config.toml
n_layer = 18
head_dim = 64
vocab_size = 4670
norm_place = "pre"
positions = "learned"
qk_norm = false
bias = "all"
init = "normal"
init_std_o = 0.0052
optimizer = "ademamix"
lr_head = 0.00906
decay_fraction = 1.0
final_lr_fraction = 0.0
doc_mask = false
train_tokens = 1031000000
Each number is 500 + 40 x the weight over its row's rms, rounded and kept within 0 to 999. Layers, rows and columns count from 0. Numbers have three digits each. The size before them is the row's rms in percent of the matrix's.

# q: layer 8 attention query, 256x256, rms 0.0594, rows 50-85, columns 192-255
# k: layer 8 attention key, 256x256, rms 0.0533, rows 50-85, columns 192-255
# v: layer 8 attention value, 256x256, rms 0.0338, rows 0-63, columns 192-255
# o: layer 8 attention output (transposed), 256x256, rms 0.0245, rows 0-63, columns 192-255
q50 087:546471548463486461528484502496468443582485463486511457466551531524527438549449549481515489515494508503433480390477486531511406484545508453526542479440480466417513517546569424526540498458499517
k50 091:474534495534546434580454492526418451494482427515529448482522433508534436483457479457531481516425537499560520464548544498468479607488484511468542489451491505454447514570517402548496526519462472
q51 093:434425515521519460546478480498451447474541477487483376505506508523426512512510490431453526517479508558496394515544409473510504457534549528457424470492486559548537479539526554516532433506496475
k51 095:459462514527584532588509465520499538483470556486542501523473544524480501548518424431564507605507503554509390539466462444544457543490502569477525516514515451523510503512491527505489472501503463
q52 092:564457525525544516493489552495557519500478511545474527467588511536543484495418463529443486497594459549523553538490504467450519472576535505485610513497454426460548514470544439424499456563484449
k52 090:542511488514472499469490557545513505515522442521522519547536538480548498513433473550467541419550472450428559481458516524428487485497561467437542446458597505461530439448567485524470513518485533
q53 103:546504430493428514475433367492504494477519428487485484501455491499491428516446451500456491490522562523528476501491483451537508459540482465566422439507456569485488546531544534529506455506492488
k53 109:447583491505516569525457440516498581472519544509455516459478487541480493511457484561511514563517429539521447489513442500543447494557490471476530484471498521540460418449530465525506489510521437
q54 092:517510494489491493516528512526519451485448471493417520506501505519491507581539444416476503567514517458494490456452500515518500482520486515574484428475507506536504484522475513544534487502580453
k54 089:453386475477478466571440533468485495477457511531459488509532471497497516464482498478439440475451445500569540479513494447508505514532535480491539462511504456518505574433485548485565527526489515
q55 092:579492450513495471520445557534447459379534466546493483468485451520484415491449477506465536494585475548437492512452456458470581511546457546528453515564481462561532522427553552443534541518447449
k55 104:444479522487498533549481471556523443461540451567506536499491566473523533493483422450532521478507458545431528516472473469416479492519483473566466482530517489539508486467528530463574533542453489
q56 090:530479529486541536430478554479550477499445522513510548504458453426423474550538505510508486469557500508420520501490537514494509522551494509523475481471516536509467560450473512432540520516456511
k56 089:467472499547506491531434533519501474557453511508536493569482437407525497529480449517485458491486495492514581545535561448517503535567495486620515471487466454576451563457522531408529485537533503
q57 090:408563455558527544437513484497511507565506462471550571546480519472475515532522407581506547484533457445489574475534469490521520500498536480543536519509537481549523517542445593536489485480550505
k57 101:473500508480464501474519551502581589437512542522547528559482563519577480525488442505520473554503516436537475489442503510497511470449559495580518509522471447459512499502527505454578471505558489
q58 094:555379503523483535562566527480474503480504451454488470428484481537479484429553605486518468494476508561449410541509464498505504454535419504470534503511494474452491532467442467465458485556553438
k58 096:478509430464491480546514490435538477498552514491427502453511485468494449457534566484513469553561514574455384508518489564456510498471477462543537478500510435519459467488482515495497539569502507
q59 099:495450585510553446557507529464554488544444514535401462494472600496519538500447546460478521479575534497506490505475508460439535531533545445484486527531434493527422525493503503500504505567494563
k59 097:465497589573508457523506462565491530470453526537535587530470625469452561522421523483515506476463523550487513469454447517469491497549554476456567491492502506493408477537478477571485504482502538
q60 098:506496491514524510529563499458466455545549600405488498529488563533532513475538561543506517536466533513550568476469405528566502456453478527459485570538551551496478596522407520504490466521523441
k60 102:484527547466502511537523502480462470590484551495528450449478533505571477465525567570518504482497548491531497551406445506548493481445487563542531496485507508475469610541466571487495594564547473
q61 105:568499484435513504514553466538578506512528438479493507492436497501559513503485493519426489524488552521504442510536539507487604507497482469429459559445494540471529567534514500561472417544514562
k61 103:491572487456540582543516426509607503497557554531444512499496536519480479477449475472456504559509533561466440530578493454498543468501544462402520548457555549473487525506509458551492485484446481
q62 100:472497492520499509417519542479452527557457562470497526494542497496510534550522530559484519447541461512430524450485491495494396453596510495508547434580548528457480417474439584462501525595498462
k62 095:466471501562530544508486526484453493550440565449514522525584455514517479567483491616521485471548474474450484516437469495511442542590454472519523473496515450524532495514520566485482478522605416
q63 093:466464501507496547401486497550490528478496559474531553471524464417463433545479531560581585472465490449509531479451507462506482553523505475526497527566474376467476439552461515523499518445484480
k63 095:452445570526544523531537539499552571494453553508528500548549425477495492465507524554511504509505540444530491424488537465481449508494481445533503502518360505492506437490486481478469534555466470
v0 090:538559482501592508527423462544466448492468537535476509535503454550462481561447502470431482494415526454602463442493469518478446525496413458482490452460512514516494479487540507493525404495495487
o0 093:551516436438560507541534551505502429496529411533486436506491481531550497486464536514438438520484493564486469533537468474525516486457494486539499439488532511549456425527505431513493467546490456
v1 093:482578488557533532503604501522526546496516464549492512508496490484528548454497474511501500550444516536495461493529431509480426444398531543499413513502397510521533507442513439501461465554533514
o1 090:563492511478461488466468542449516489463532514545504461422567523536490452461491530485492559524483471498501530388573493546396471480517481546495508531497534554477449452450502521534579508473490504
v2 094:498529474593474525395545430475377532516566491509562566453512467480543568515555494556509509520426531485520481523538496525402496459481487531497501515460524498562493511526490547475525468471543406
o2 095:503528511544472558471503456557446523533539511467504537516455435504421447560471441459497507405437508467487466460515528464511543419474563520605505498541517456448509445504527502535466507532535513
v3 091:434530471458512524523485508556541455527551530483531426470509543412516459485522449531574473575512546542520525468508477499498464451473510447526517544494490501544516514455494522533518529573412550
o3 090:546505454478525453495553470485503545537507503470614457495638471482485491486473540538529556457503457502498456464498501567410473544469498481546576480485547506527453500567485522459487438369479468
v4 090:477466511556468483531498546473489496508462501562432422536463527490453531513463514542515498492519581547563551518499486461624515464534545462572450462535442490494437499460595511510543469428441579
o4 089:436436484408519466508514551439552492518512451525509480524585543572493516489568467476507531486456562477489500483477451481555569519482397620470535548482574541526485472485441459546475543518504524
v5 089:538445489523575532518412570490551536474520438462563479525527554458485474513476496501414495555459512443505499408566526510511420462526510513465455494533558527433520544389449527498469579509516512
o5 084:574595452448493513494577468530509522502473511456450541543492479523471529416518504544505564533509508475474456558485435563431485476446527455458497459533586467502520444510504562533485539424517516
v6 100:473502514571493573530435518550498551528548504481540523586564488566525504531483439498493485475468539522507422495492435504559515494526497528523476604528484458488500517481494440494531557526571438
o6 084:517543503574461525448518415562433488433432505440528572514528511491526532451539501500469508514556459540526484527548496568493495470481528484493509522597531403509475465519514525515483543562484521
v7 097:513541545525532447427541471466479448478527510474496499456505576450492555526514482480468552444463451555516410526498456490488507452513467495456513486527505397450497525499496543505422512446505570
o7 092:504468466541405555492409536543536481485548465529475548549461532442493445527470445474562495561495467492505499510569497466552554421538547623510488506501483550461555534480492468527555559590560384
v8 093:528470558518455521477482541474547443499528525600494411512478513567483545507558485520493526471370425496499526493489476522500497558457524439441501511475541520485482484448542482506454499526463463
o8 088:476553572497534513475490522522509449514523503400490547506505527526487557541523570492588528455554548466498525490483490541492442371523420511547458540478592490506500532487475489483532426535468490
v9 091:470395468640496481485525445503496473542519466470491568564510498477535553552499563462449557476463527526538461515550571480482490581510484480551470563421518538505417496433525501545456516528523517
o9 089:474571509519480475505441491499541529535542452453419592455435511469457499450515488524473431468495498463518509535490492454557525533480461498557503532546561527530468549464497526488574513483489533
v10 092:498456453534455511513516556523514528503437467552447458502514481465549497461515478467535537558535513470549441473565488493439519534506534518474569495513461449466469461426489540487490454544513479
o10 084:481443519531512504461515509532553601504487529493481484458519480549438544568514557561452460457541542517548457498404485475474488456521470534506506517454521536487500580495487475536476501496456443
v11 092:493481507557423459530539484548557570496465482465471481441518530497401447523425507545436505519436508472529511557502492457518552514489547560467444528484479549467555453516439558484519500513438532
o11 085:456477531502516517488475500574507533526473543534506481530554419507549486529568470430544543484564542498440562534481457495484470507498512450523538439446464443489492567526547521486517516492475514
v12 089:540531489485536470553516506489468508475531528546476486527444552452503474470513440506482561504519536599550494505551486505500471497500563452495409493537526447476438491437522512530549516502493570
o12 077:491530514451535439508545439529556489493468422495537498480548537472497506481490499537441493512511520451547527515483521525512551449424526510467513467477533509535518466408491449509517444479436496
v13 092:523502473497581475437498520520534465480455524476523506493487489494535444491509469505521504521536491515488426493565469511490550509507456599489438502469503565557477561478431404458470458502522577
o13 095:505452490489534564514475498491538405410550497478535521466497501420485570513530515554511525539506482527412495477523522605471485477520483513486480490571549532495477475510495554487526542541482472
v14 090:523535478450492536519458513466458466560489573521537463461448476501466463486524549403510498499544472494496505491568443489534477503494501447596521477483547456522553482429492515485507447522489515
o14 085:509517447453500510457581508544510541539565501492478525579528527503429492552466474462439483494504470374575534547437514500518528468542501503498508482618524568539459526522527453524462467509521461
v15 095:455501512519437443502467555472532501519487490457508560490429485460514524476532455538485497486520529563495538508451552492505543492461548461481435539481508473436528495442543495506479532524490500
o15 099:502530473562482455454587445525420555519510524468493516434522491521455487501525490551548473434486478483509499561522547488490489461510482573463490543444527482382497570561438534482447560461453477
v16 095:442460464469505531531509406481536516527407523526531556475562423550462429483426563604537469466484400533526527504487473487523541557505543542501580538479505498536548441511534469511439547572502535
o16 089:460483488543547550488462549583500422516494508488485538560482460438479523494483429446500467561477494444450503520488517516478512483448590472561509496517483416555445517538493515547512482449473491
v17 090:527422444448459509531542537509509423557537449481521533503464447470453467488551578448596420511540458472505529479484539480576584439500509498473576498493477385435563460525581462528512414522479471
o17 081:434486447458474529420447480471505477536505551457510521481516536468497481531499480499544473512481518420462499524547491454427534462455475481502492527496432481526449500479448506547537475509513453
v18 097:463511512443517504495514504450507520507457414521478478559487616478585515548503563523513472495554506528449548462502509552515567533505510472463493445534477481546516462430487581498424439496394555
o18 094:506476465467475423505549582486531457467505550463547427514608489527486493443563485478496515472489503572478491532472517525547481451488493529476461481537509550510485509546442494517483540495556462
v19 090:481541550604514494539519552489483537527472521458560565518444526506562439550446476440451525471498553400538470403561572567498454475468575484499513479483503485567529441577502576562512516541520517
o19 088:553524531505519446545499556548459533569545567503526488483510560528501495451472539560492499541502466554459468520464534465546482518558493478518424537451487478492471438504462482439512467466481491
v20 096:481525501514525474450469562465541547519467514528481521539501586543445456559587529481490501489534453499488494452552485505498472541499510504531503424494482453440440492513558450473542534453537518
o20 089:536501526548476447516555507494500522529504463473504471507454533502494437488448528423434494457529451504520531575472497496489424431494546474521519553492549508523534544442482440444466500535481427
v21 092:506474517507489480488455548508402492500413507471460492526565464501527535554490440467530483491542440473495521502567512524501521488563469517498448526486548531450483504552550447462506501535571529
o21 086:529420453479399474533483418407531499514543431532526552535459504588446525443517482480539548549464495487560504520489517512528489510483544469583565516470492462489538550519480493513484504507568500
v22 089:484512451574471575498470553509526460501483486504488552525456574469515407465497451433435441504553548421421480405506481492477523478479506454498508611585480462433441452460518516497470524525512463
o22 089:504543473531516512498565451512499477491531510506458429499388464519468526561532503481475483495538448520532432531558439518446546514448490496495537571512526447584566472525486487410515541450544479
v23 091:487502470542562567474532493488496492467485454400473494477531443510484501486471451438501513497492524423474407487491483510444477560542533564505464492517478558531497502496556580580524478471432498
o23 091:479525537541550543484468465455530452484506462472524490480429522456498471503556529478509444463504564509496429510458411462452508561466553446622493517588525502517500516499444510460493537407492488
v24 089:532492482583511472518519487595475554538457500477520489489534518480571421478519494586381504521484582556441535534553517575517421479477488439529508525502519468496507545443490545517454529572485526
o24 091:488493442481460556493435445453502475564532521447504520522484542435502528464468530548465601524499467498490516581528477448534511425492490493443480499427454459528415484500573508440531489451515528
v25 089:421450557535415555527489530539557517455461541520492479465520531564470526544523520509564479490440471485535487564464513512465523529458500499441530557514460507495468451505385509471491486538556422
o25 086:416512513536491522479523535554493474489487521545567504468592522469532468532568452523421445513521482565441511521466512520475490521453548535451469499499480429523518493484445501446489510519547528
v26 088:465545541493544487547474476515520514488528483495522471490515515532554501522476422475486480438442455563499518466582431441532530468527477520538480509565477505517517414551401503416382446556440510
o26 087:515549514500578553524556574434454459474505522564504535512515523525513524490437544503501452519503592469521491493466541593509484502494461501499496453473473536495524470509475493586506499535533488
v27 089:511504453477514543505485528513513450560451422490498475481535524564490556470524563529422489492485553540568481598528536513548441507479501491496509449472452558444527457440482519437508515497556531
o27 083:480564451552507532438522428490517470526560531436525559515541504480500462502494452555482510465494549498515484480511534489500427469517515534567524455514503479535464579538497451492470454497494515
v28 093:505491525444496450484523479422550526555488446482535476462581511561417566523468477477523449489582516530523503490486486511500465481524565462556554504547504512445537496473466565464461427503516570
o28 091:548506461439555509525449503561564500543515475568448477421552455521429542548465498432529476536487509528474464535475514505425522518481533489401503555448515467519512464484468459536541480475478496
v29 091:476466431431493517481486543507493525478431510524493440528468491471510509490513582533511474537492521486494455505535499569485397516527458479494549487489491567478529549401466565502484419485474511
o29 084:624483500520522541479451507481539512482520474484438482525529490477529545490454544569468530492545489564532514467506529500448542474483491484511500458548532527530468571493560501483485425486485485
v30 092:510492490454547492418484427502476424512499493512486453556492497517461543475480540506387481490473487578559455553452471495525456493492483491487510524540543556552468451458563516489506511598525512
o30 091:535471506512590518525510517432494487580480486503508491501477556513460446458548525570522423407507492547458540427494424432467455584545449533496446528529437515510533511547529490522530499462460538
v31 092:491545515469455456487461505549488494512531524544454496568427521543477437528513478565468495471540558530479496494476523442505477529535453471455523502497537482567476470548466521552514488470491508
o31 093:539421471482531461541486481473473548529468531527425510478511475489473463487499516521494467496547487491453449522604524490443474514453433573496468456599467527493520522489472482464544525477442505
v32 101:493474528456547574437450546563527523489557543474484515482510518580520472462479509485531514617484503502563451493456479536470461481499518489537566499553554530423490496516477452493527524471497538
o32 086:467507511494505484568506428452431467482463536488540455496469459458470503573509464541450509500525542532592458476533512519471476502503429549524542479512465503509605485527463540553506507517508527
v33 089:525493518533477548460497452441479493480473510557478469563496507479585499507540518543552513481572514500513461484478477495532516512503533463491505517437457536564500469481505554450553567560564510
o33 089:542470561570538509484486478484520509517472533485470579527504560524500573470548484482420416473509528512502533465426495519516495459475485476600468537445559507546520551417549458540479457448444493
v34 089:529551487496465530445475545528469487534529549499495459494515453533488570484423436521481573546520565481494560488446493564525522537501471527586430445501489568561488469563452490557497517493507409
o34 089:575494561510562579556423517473531472437465541477511487475510517522579430458470536519502506578508548509464446400515560537532497522445472473467518509453462499548487475477473528494500476532492552
v35 088:534477479546547519576475472506485533429500448512533483522482559451443591471541447446494521494452466444513521576463515519535547556519529581542453502537504443519471516555519493516524509523560503
o35 086:362459482507497428437477452443535469492502520530510428482513563516464527465534516510454538468504532547523487442496512501549480568520516545539547477545517572480505501511525499491518485529513525
v36 095:586463493499401495492511515513508485481460579513408548488497457452461509456428495423497542568502542499570560575526471496516497444525469524539536517466486459491540486512514484474505493493498564
o36 088:421497576500470508452404414464440521477455477485476473488554478513526450536488432511453454480503482475585540453512466506525552437518539516495520536538563510477481501489546531507476473554497480
v37 091:469422481444454469438462456495560511544568486584511480506548555480488510530478537531539485486497555513530571476453502513485466429493463541498517596505494496466553535560413572517521573483470403
o37 088:481519514580502496487457448520491489456483501491494509521491493492440431459529480523543471519462392437483418529491523479496487428522400527474446457490503506525502482527520528506469525523518520
v38 098:513486519507510472485540518502479480528529533590454541456545530454485495551472459558547519384510524554516500517501472433498482480475559526501471622505466511474487534523529533517542458499452477
o38 094:490473507531486470490497464471564499537557468465536536520457468463502462494514475461469500542481430443584502563485505518542482476502469468522500541574492494501451481562493476470414482512496548
v39 094:543428489467545576533427528447493616500493449464463417538528502472513454477496486506512537531494509534468540496501489447494524460472517501473507560452468512549563516476453571590574483529515503
o39 092:478394464497520443455520446535487515517427513555486444481531499513555559523552480568529520499542571491488498472534517510483502553442437480563519519513497527456407506450521469471539463469536518
v40 088:465491523433508493472568524504430452451557584612440517503504483540456446508466506459503543492483506491529465458429435520478484476470468491511563503474541483552475521528530546449460403480505576
o40 087:559537493570541457499481567502507548418485471509498530474498541512492501484532507614510436587505471505517487484535493457480409507571445473521516480506537524443480486412468536519498496462467466
v41 091:519505511396431529531432498495485561513529425451476536491485533520508439510471437424506483508517468449474504542551449517457530454530556436510497589497498546446479522465526485501488479514495475
o41 086:521512432503528499489518487534519462434488424457448476520549481488534522538466470511511479495569476512439444460474560530568506535502520480449516440443419552488437520468548502538489539521530536
v42 095:514495442528545447476461511499474452439547496518538511480483477533466566556520486490547485487494570506551394455553510477484544471492513506481503504539456501516513495566495570462500526468478568
o42 092:442519443531445559464562519462511612533485536529523553525506476502517465465531469456518525466503460496513508494489454406585501552597526503501485503496504515492456526528440476526544498448486518
v43 093:496532511435509569452535534497557530498517494554520447475537531507465513419492527571508511527558499516443529497406480492424481593514452525578581506506467476447509497470610533528509457500565501
o43 092:558469515597497510465503486483487543536564480417457486478453485438523561550408494545498490435446500490413550421522460469476388485474476562466526512510509490529457491520511474508446554437493491
v44 086:501511540482505548471570473553522460511496484513546532463530515530554515451457497522519557411540497456545436505471551500494518463474582500444509517531507600494529517565513456460464535513495456
o44 087:459554529537507524514589502448412498473527489509540535454476485555494524533536511533589517442405510456480486499427527537449480429482461521496449438470480456419577468495517568583506526605551475
v45 092:547563500506416543497504486524569477519515504582591456568463465491499411442498512473559484556535439499489495546532455432490508497492514541503513413557461570453523481421505545488482571470458517
o45 086:568503481533533499514565564512575520575471524433460430467536479556430457527462600456555497503439478468495556500536502515482439539491514504512568531453533466543574548526432483497489540509561433
v46 091:591453517416468464515492582464553552501529476514440487585487427450483481521471544469488503517594591498523493509477448502440453490491480495505512524519525409452486483462504437490524482544553526
o46 092:465524500583515500541475492510486471536554590439480525456599498530585489548565477497424507481581471512523496556495525492484476479476487500449507525572508569510462541490530507573457494497436506
v47 088:459459513536546515488522542490555482541586469565428497463478479516426510466480479480496493482466487500479533576490419510533490538483492470454502473486477423404509543584450458501497554486428529
o47 088:513545544477465456479479481516511481575434454507534501511435487478562552457547463521547479499544450489534520500519447512491470456541489519484479519459584511580574517512487557517499518546496514
v48 087:507466464482482504542519508517460404457439526518491531552502505533497520493559472557432515450455460419493499451480487557536483468531468525560515463497517592549476507502456498511493528495420567
o48 084:519479498499512519505458456468518523532463482486497507498571460487485470484529462491452563547512497498565468521602511472569533440473538438560522416497506503455590544491503473522452495519501460
v49 087:516538499518446566466457607522498402465578452464453587531463585460543427595487513503541518481493535433520449535551513519481479551428479464526477515462463502483523549638502495491480437468525475
o49 086:566574491442506497561549479476497516399470421503466532488526557543470435500520507544475478446544455462533491412517508543491557461487477532584458488614522494533423481504455415461507485502480482
v50 091:507543532502553487523504513473467517508522464523540502533547508397507439484476522485514470497567558463500484499490486513447570536526505487472462471476461523526518518473459444563417479442482597
o50 086:399569466467493441504532529434530439510513510478514540493503504501493544530491550486413461549551482504517533472496519424546442476423435468529536546546492577501487465476470523448468481479490478
v51 094:543529490511445451523543485493508468483450448443480531474556556514490523536531454554505519528489489501541545459501500502520576522555420546518506467567466502479505461475560535516481497527478461
o51 086:458488563521487447479511502548529481530510497440560451502453510488488494491479460496508439509499471427497481566437451500467503499522507416482433451516563450536527497518402520511440495500510469
v52 090:490525493472403475450507481470437519488461535392561447573489535488448506534470450526456442496527461545475512526498503486486458458413517500496465491553518498411521497469512561531513457530466473
o52 088:432501556455484485570502461432539466544498548526496498471481488491496498457431535491484546477510514487474484567490497475527528519449518464451489496450476533518500438527489511457503436479528486
v53 095:462500557495500512483489502524488497548540558536538451507484462526514489543521487522485481452508532488509460469472483523490477504538569481421566505542554541466557538467475515576511460529476508
o53 090:473475539484542485563600509491464447530501463478514545518514523494488541496544465417415458484519503496459475477485512504542560470488445494517524491491513535517479490469523478508495485399524485
v54 094:488535496422472407437526487508495585435518422534455430515485455409456451560468542474566442424469479538487496577443485510481544516458476502539509449600525410494502467489496511480564481501497497
o54 088:411484566462441532440465469517531479454520535575537512474560499488497502520520470484493566467511495474477475501511468386531511523539467564444497539478441485423512553509532494475470541509543467
v55 093:464504400486446511534523534497432580527476503540461513492555518513506393550510513462467468555504467464532500440491509493403473524468495516514481478441473471519491508457503498454573479492471468
o55 089:486499498529546452522482478548487493522518465404520502511518464526458590504545497542474487483524467528511517395449492482545559446467504450533548514466446503511460524503479543534493585538456523
v56 092:444480523441550531471502495517554520566537477481546453488514528589490533504501495504506534510474473507456487452503527507499499532538605472526426486480465508486486554526402491580459495559508504
o56 090:488528524472489502428544437424408492505540451554477518471483513469527574432505574476437487475513516466460517505462555546499498527462413522487484443505551516485461469512496531526507517476474549
v57 090:484448493507499443557490540481470576556513505529531465548537453569494459453525495464538446556506403509542498454509420520487469523584484502482557514484484533461482484530480457478474528482511512
o57 090:495502503449535501484510499528506451476428496441489475515502506496466430510484521472446486553551429509450564587461547450490425594471518466500543562484542514473578469515494532516491581578555511
v58 091:518509468435417527559390548426429449521473492482467541516543461525538432593534498518479500466482518491435493500495417454457484510554551563521458528512503479496525559488523506483461458487449520
o58 092:562465507570491444485448495531484478497481479444482528459518508489423481521532559474552477497503494484457478482494521553481475494472507461512547442533544522499443469479464448458474535491547538
v59 095:579477489583453477495580490529493498601505541501517515472510508546457454518546529513516483477448528457508400483501489477524497420573537495460451443488498433512503500528477480554595433491484531
o59 090:542540484439539457487531533523480474556465503547529512525472562484489520514522538486525575557520559504477474497428551489493513560450550464524525549594574517427591471586566483515520525574446492
v60 092:530539424471494484524468504513509493497568520582522506476496536550498547456502519511479617522454598556537475505528532492470558422485563483446526494469538478519473473522491526420522534479507434
o60 088:546525557553574503483506534440531479547515494556489532463464530458475487505460448544543486428536486556518473486491484534498492526561501529579477473508568487470501487485491559573495493548464472
v61 093:503512466512517531396540562475532515542425493587464533537461504538553491420564539485467408507523458577488504477457512547456546493505455562532492487532432545438545514448528481521517464547447494
o61 093:480506411556489470484463519504475485528487504482498393491503511524521469443546477483596492485466589476508502458536494418505460553531587588512480514470477563567550502582494489468543470498507478
v62 091:488526471506486541491535503509499486538556515581461422467447456542515469440532550457508488502588484463502465519554540482479569549500508475449502561514455487457527505496512438506534551491503508
o62 086:566488407482427553496519535563558570422451568519531496487552542543530519490507566482546519513488471488520510516517474495527447532529523549522571494538511451506475582578520453471503509513492518
v63 089:462480545532491531551577539555485424488461518586492465482484512522452498498466470501493510482482491522502482507526492530509520454494491532521488389452522512452514483556488503463567545523434460
o63 087:442547495563584528455452483473489511519428532493496494517524424547590497544547489520498486445463426473478501575486520577502469476479563519490457485456517499497572436498450514476491498437516532
q64 084:555474561454502480488514451486546480501495522484424418487532508561538436545519482536415545423442527493595428534495549436574501542483513487521483435483475566373417519536553509533528503535473468
k64 084:506486455477502441497507458472525491528548493577426534484461535478534433560471525505522542517466478546593512500503469527477440530601495498417501477512551510515512439452584432546486442571491436
q65 097:462509488529551525495507488468572516511516448566473576448494516462498516488518531465558494516500484468522532508520476530449513453517440475535557510422614443525528462511489503430499501526446481
k65 081:487452526471535498502482481533504526497482497461560487495457427510552500485551529516561449491542480432565532499486535502519543461479470484554477472478483497478517614510413506422503535530511537
q66 086:494528442530564493464534504440559556558502490529485547464468521467459541452495565492526476537481466495484542521551461505461483457526424524407593557480547499470548455472520491512570463456501559
k66 080:536469543476549523531484523535473501513443527421500467529413409504529540549505574518506437488571540510505500483466506498459539417535540469574433477477467523454605567506492558489457525484484507
q67 083:498489497501492444530495524495473416504397606482524549506533530469538464500456522543515515428446542421494535459535530539544441519504568448530468491532508452483445522493531512542448489537550470
k67 081:461560466526494492518439455462527502521466471533483493500505557551474471523453453567493571508458434547482485466472458472533435558439489527547524508499537466475474416499476512540453527484549458
q68 084:497485479541490494530495558485559513502506460530467515490480491495513609440521592541490524592558487482488485445515483473457482544541502432559580542466488469477512523425519477476531510507502485
k68 078:495450527439583522551504502555493523570472528464533560557510452526575552488521574540448470447507500499515510494487477488478522474502488458544458545489541447459512559444440567472467567501467525
q69 081:500479519492436501460546543497505557398485447468496467475522496545519521465493475509525495553449490500488423479475450532635461526499541508565511486513452502463426486568473476559567482488464431
k69 082:492585420485524513453543480523515539525544496566519527470527545519503418458473476549472536491519453556531518439544395500542479528479534546458521503539555491536446410489527446517511503557521526
q70 083:454532473555485493400492566496518440497468509515499583535475516441577566519563483511495484463512483514478561488493460553479487494487499499481452534549574561502499475459517469465501482517456523
k70 084:483489568519480496481468545503458466506462516499545477596556475508605567531542482562539452452505519430539524547576478493492510489461492550556492504486486496482540552480486495417474582560477531
q71 087:480507541502556496435538524503487500552490423550472588499513557524533497515445549535496504555494550562483498431548401461511525447549494550443509529461538480554568464506471399509516483536466547
k71 095:514491458487538537518455540525455502549497549445459491525525483537510543533564522472582561457486498465518521499510502484452560461464553519557442482552546452507539577532483478482446475578445502
q72 072:479428478434510519507440467502554492510512499486517538546512460517546467498446518539526494467506484499448487531508500485522567509584531552477443471520502430527588482499568539538447505484483505
k72 080:529511466487477521471473468481510509465488461470508405501435446479469470513518460530427524438525535475423490513495511522487485455516511555503527516569513479546480543511428527585542453519489488
q73 082:442523438473491534460475511501389556421545498507552479540490441529383554536544509505490537444564508524457498497526564529451507485488506486542499490614517504571505457489452567520487506507569521
k73 086:482442522563440520502513535502495520444465475491477538484483508475404476512495451507470519513493490460464564511456513459531527544491501479556482494496468507507430489472537486401519497518573482
q74 076:510414497559520485551480501538516426462515535489481469526483535559468565566549450464542510557484496487508531516517525494450501479462477474461480505484469544460500505599477491497512484480474534
k74 085:512491481461495532559491499514480530449499510467486490497512488472524551583486444499444554501512456465460450440507505529556551451524521497499513529481427454473521488462490471537515470472549537
q75 085:480507455452502466408480435398541472474443503552449481467555488447532476557470518542513545498473500455499432439550536493558515478525533497473490532508482499495411509538483456506485436504519423
k75 076:546557448483478478450538525542524482542536480538409569464543543501496431476510512520513590502472434526522418491619522497483479501488576539464552472547515495545489433473486512523512540537506525
q76 069:492457546462432458494458483393435448507520517481539521469502530518509496543495523538457501449509487503372471540475476440541497500501531508457552480458446527513567481458498468551504475530525450
k76 071:459569500479463490465510557565526450522501518542475542436439561495396471482584482480498570522474478486434459476508449515526496506496575517395550522513538474514493479486525475586494482552540492
q77 078:461473570530523508518556557538476485518502513507476511455566490499499515533483497537503475478504491536427491483425510478525466532502554507469495499446486490531485442547488397480543507537473478
k77 083:472472512459497572477577502556524469536469532533440529511570487452497489477531488437549552509482462504427546525592491493488516526460464534493419538538535448595544494568516493519534552520497479
q78 077:508504538523535498492567444460493560490488389559503541501437520505508460478503545464509521534520518434458403530484486528474603435511557478438533479475551433553530451488498410480513399507447474
k78 080:554475556476462505482531525473514489544504472485491554511491419513575510424572563558616496466496557514562494495501523523429515537486522511485484514503507505451486559481479529432478525476509506
q79 078:513526448556529486419531480407518545572423478517510484470541473496544530484509502420548570466509495469496476501503516457550523419415465506531520444566544478510548524506497525533472526471524490
k79 080:506483500518436538506473429480524508522535522577535396454542427531530496472517504536486508432505462463525555509497482462495530501498466461560489502511428543454512570484482544471480472543550542
q80 082:469486475499506551459437491451415429469585470595519433535535499505496491496535482484527493523468541532425448480454471527551618481517517518495441487565535514560596502576531501483558452433492564
k80 090:512501534450486485520526487435431448531529493459498446499568441532528494522510422474447513496471492471520515498497550508499545419485448467525439576457520485451549530570514560506530466450526535
q81 080:486506495499555515523604483477550504496491563427459484473530464499479499468516516524599471528548564420563539473497511450491514477554471455440481554531515484463439542545478464558430493513458527
k81 075:508451509479605459526526573508559474492483506433554394534460472505523514504512508498544452454516498478528465507463545493543515458528452477510434557523416486492566533535476497440495565517514547
q82 084:451460489541542550468509496464493534494469471509527469553458445474582475483518519568516524547510522501533565467477515478570559474463617570548464498476538548481474511513446486469568419543514516
k82 076:544476534434501489500513504447481481561506535479495511494547428520550533476504466523473475477521497438530514438480474505557573480483420560491441457454407525454539561537476590462454552554454535
q83 072:580519501516426461531528515455464508470486504405523525461490494489501475465470527462481521517508464535488458454545478473505505538517552555548476530500445473439508495469541484513466512491497548
k83 073:496569497515537467444445451513497470569554507520444529463443538500514433478473500517516558514486425597511473475536442515505455560495566474458493520512511503482477466437496490566475427488444495
q84 093:475511444526549475498507550409536496464533446564482485415463394471440523508520530450506546486570458539532487484584474492452463463527477501515560540461529496547563486449449469457509517525466543
k84 089:565480473487530535502454562547554486493520507432557470532475457496403539502479539513528483447546532488512530475495502544449520517523511523562451494440449543538498557472483554483553520520399514
q85 076:550524480538477484524484556455509521525472532510438466439433500536474470472517390501426511532530476519510438583557484499519571486554494416515499537513539494403472543488513449494511528489571483
k85 083:545528468503539447558512532509483454517507445500527524484480489481516523509473500515479540533512442550444513423488482487531438445603527479464569483527492575469464486422500477534573462501469515